Each number is 128 + 32 x the weight over its row's rms, rounded and kept within 0 to 255. Layers, rows and columns count from 0. The size above them is the row's rms in percent of the matrix's.

# layer 2 MLP down (transposed), 1024x256, rms 0.0572, rows 512-517, columns 128-255
size [ 93  99  92 105 100  95]
[[ 90 162 126 174  96  66 110  76 103 154 115  87 125 100 117 102  66 159  47 120  96 118 129 119 119 112 149 165 133 120 157  79 179 133 142 111  83 134 137 145 105 195 169 195 148 130  95  85  93  88 108 145  77  86  91 172 148 193 176 107 140 130 122 132 103 110 114 133  63 125 172 105 143 134 123 151 126  94 106 130 151  91 173 162 129  92 146 131 143 144 149 134  72 125 125 139  99 138 141 167 108 136  57 154 138 150 109 143 138 154 204 166 136 166 136 126 134 107 171  56 166 149 140  98 116 121  95 120]
 [ 95  62  97 114 140 142  98 125  71 135 113 105  73 108 119 104 130 144 140  80 155  74 163 173 135 165 161 111 170 152 116 109 155 120 174 165 103 108  75 100 193 161 122 157 120 169 113 101 111  82 150 125 103 105 156 150 105  98 150 176 147 112 144 145  90 169  69 103 203 133 118 118 138 142  72 145 115 116 132  68 170  85 127 122  87 214 133 113  35 156 185 145 116  70 135 127 169 114  95 141 130 177 190 101 174 147 108 162 110 102 124 145 116 133 174 151 139 134 137 138 126  88 162 126 146 162 101 128]
 [141 143  69 139 101 153 126 177 153 121 104 162 146 181 175 154 195 136 113 161  99  76 113  89 114 147 139  94  77 149 135 171  94 127 153 124  63 117 130 151  94 126 127 133 113 111 135 177 144 106  86 135 153  91 107  89 171 173 141  94 121 166  39  81 169  82 136 106 109 133  66 174 106 155 128 135 129 152 160 142 144 145  65 166 136 126 143 113 185 112 156 109 144 149 118 103 128 150 128 133 132 125 171 172 152  47  98 148 136 130  85 148 123 139 120  77  44 140 150 109 195 119 166  90 135 114 105 178]
 [141 109 117 138 120 135 110 101 153 100 154 166 185  99 122 123 114 160 187  85 114  82 130 153 102 211 160 190  77 194 142 111 124 133 136 152 144 169  89  50 170 118  96 145 132 153 116 169 147 159 102 174 218 151 157 130  90 122 154  85 114 151  94 160 121  92  90 157  94 171 124 153 122 155 118  95 141 126 171 126 121 175 139 125  73 169 129 148  80 173 145 105 140 101  43  98  98 153 124  95  99 151 133  95 199 102 110 126 153  97 105 138 161 142  16 100 115 127 147  98 145  88 128  35 152 160 127 153]
 [112 118  93 178 128 135 150 121 162  96 124 128 132  85 117 133 156 130 161 138 111 155 124  93 122 101 172 136 110  77 130 124 109 115 127 104  93 149 112 150 132  74  86 112  66 160 141 143 101 157 150 121 126 148 177 191 131 152 142 165  72  59  75 125 156 113  90 153 113  94 116 159  77 126  97  93  76 103 152 185 144 135 119 172 122  60 128 107 132 109  77 180  82  81  77  40 110 142 100 138  74 138 154 122 128 165  75 113 116 132 122 117 133  60  67 131 187 142 150 145 103 170 202  98  73  96 176 113]
 [ 90 173 154  91 147 128 150 108 128 174 163  88 118 127 121 164 124 105  96 108 120  77 139 137 144 120 101  88  64  84 186 157 162 167 136 108 128  94 112 124 149 150 138 122 132  96  89 102 141 178 154  53 116  79 105 136  63  89 157 142 122  76 118 156 115 109 135 104  98 170 172 158 118 197 135 164 120 138 132 154 147 122 170 162 125 154 145 210 152 148  91 129  56 170 140 178 128 120 138 163 144 149 108 135 170 163 137 109  91 104 137  94 103 134 165 171 127 153  81  86 121  78 108 190 171 160 118  85]]
# layer 2 MLP up, 1024x256, rms 0.13, rows 513-517, columns 128-255
size [102  98 102  93  94]
[[145 113 114 150 109 139 116 182 141 164 135  91 134  53 121 105 106 118 129 111 105 134 138 112  98 178 137 135 131 148 130  36  75 124  77 173 118 128 186 107 200  97 131 125 101 164 118 105 134  80 134 135 167 214 117 181 134  54 117 141 156 105 200 126 165 158 179 102 106 104 106 146 148 170 119 162 159 167 156 174 156 149 142  94 114 211 106 111  77  88 178 169 135 106 126 125 103 101 109 188 154 155 188 125 165 184 154 130 140  79 113 120 156 111 127 119 127 179 169  93 120 101  99 145  77 162 120  88]
 [103 104 114 126  95 148 144 108  85 123 160 116 145 197 125 158 100 129 161 129 118 133 120 120  75  82 106 126 207  95 106 119 153 140 143  76 107 159 163 170  96 177 103 153 133 159 156 159  95  64 123 106 124 138 123 128 127 156 157 158 110  86 129 182 148 125 129 193 167 125  71 138 164 114  85 169 153 131 155 115 129 170 101  89  81  55 129 116 151 181  69 121 139 168  94 134 170 145 109 184 150 118  87  90 112  78 117  74 114 111 124 181 113 160 182  63 167 112 108 109 122 200 142  75 186 140 116 119]
 [159  92 118  84 168 133 146 153 146 111 212 118 118 134 103  84 112 109 151 107  92 170 137 107  14 157 139 115 113 152 145  41 145 152 127  70 144 131 191 162 135 116 152 139 137 108 167 150 158 107 158  81 189 165 127  86  87  78 108  42 163  99 134 149 167 167 111 190 133 108 148  87  63 167  86 111 113 117 142 149 156 164 116 102 111 132 117  70 165 140 121 136 142 155 120 211 124 157 116 149 104  75 127  90 138  92 152 125  95 126  75 117  99 132 104 148  81 166 141 125 157 113 123  96 159 151 186 161]
 [178  90 137 153 185  89 118 167  97 134  81 137  84 122  63 163  99 141 159 129 135 111 137 179 166  96  71 134 126 129 153 132 153 100 103  69 111 148  88 103  95  95 132 122  99 128 148 120 178 106 150 119  80 167 138  98 145  99 116 129 120  89 106 139 124 146  80 140 132 114 209  81  98 139  92  85 106 185 134 138  83  98 108 129 175 153 111 157 110 187 106 169 107 148 103 129 109  99  96 146  32  82 111 118 120  73 164 113  90 186 137 166  91 133 101 107 123 135 109 188 133 115 131 127 183 188 115 121]
 [134 164 130 142 117 117 109  75 125 150 136 162 139 114 118 108  86 110  76  71  68  93 128 124 135 131  74  65  97 140 122 141  64 171 105 100 132 133  99  96 121  78 127 132 156 104  98 145  88 108 157 121  91 134 141 109 132 149 138 176 117  97 119 140 138 131 109 129 132 137 171 125 239 165 114 148 192 104 102 126 170 130 125 156 177 143 150 109 131 110 151 110  95 134  95 113 167 152 165 122  86 158 147  82 159 182 115 116 120  97 123 148  80 113 140 121 184  84 114 162 144 134 156 166 188  99 127 167]]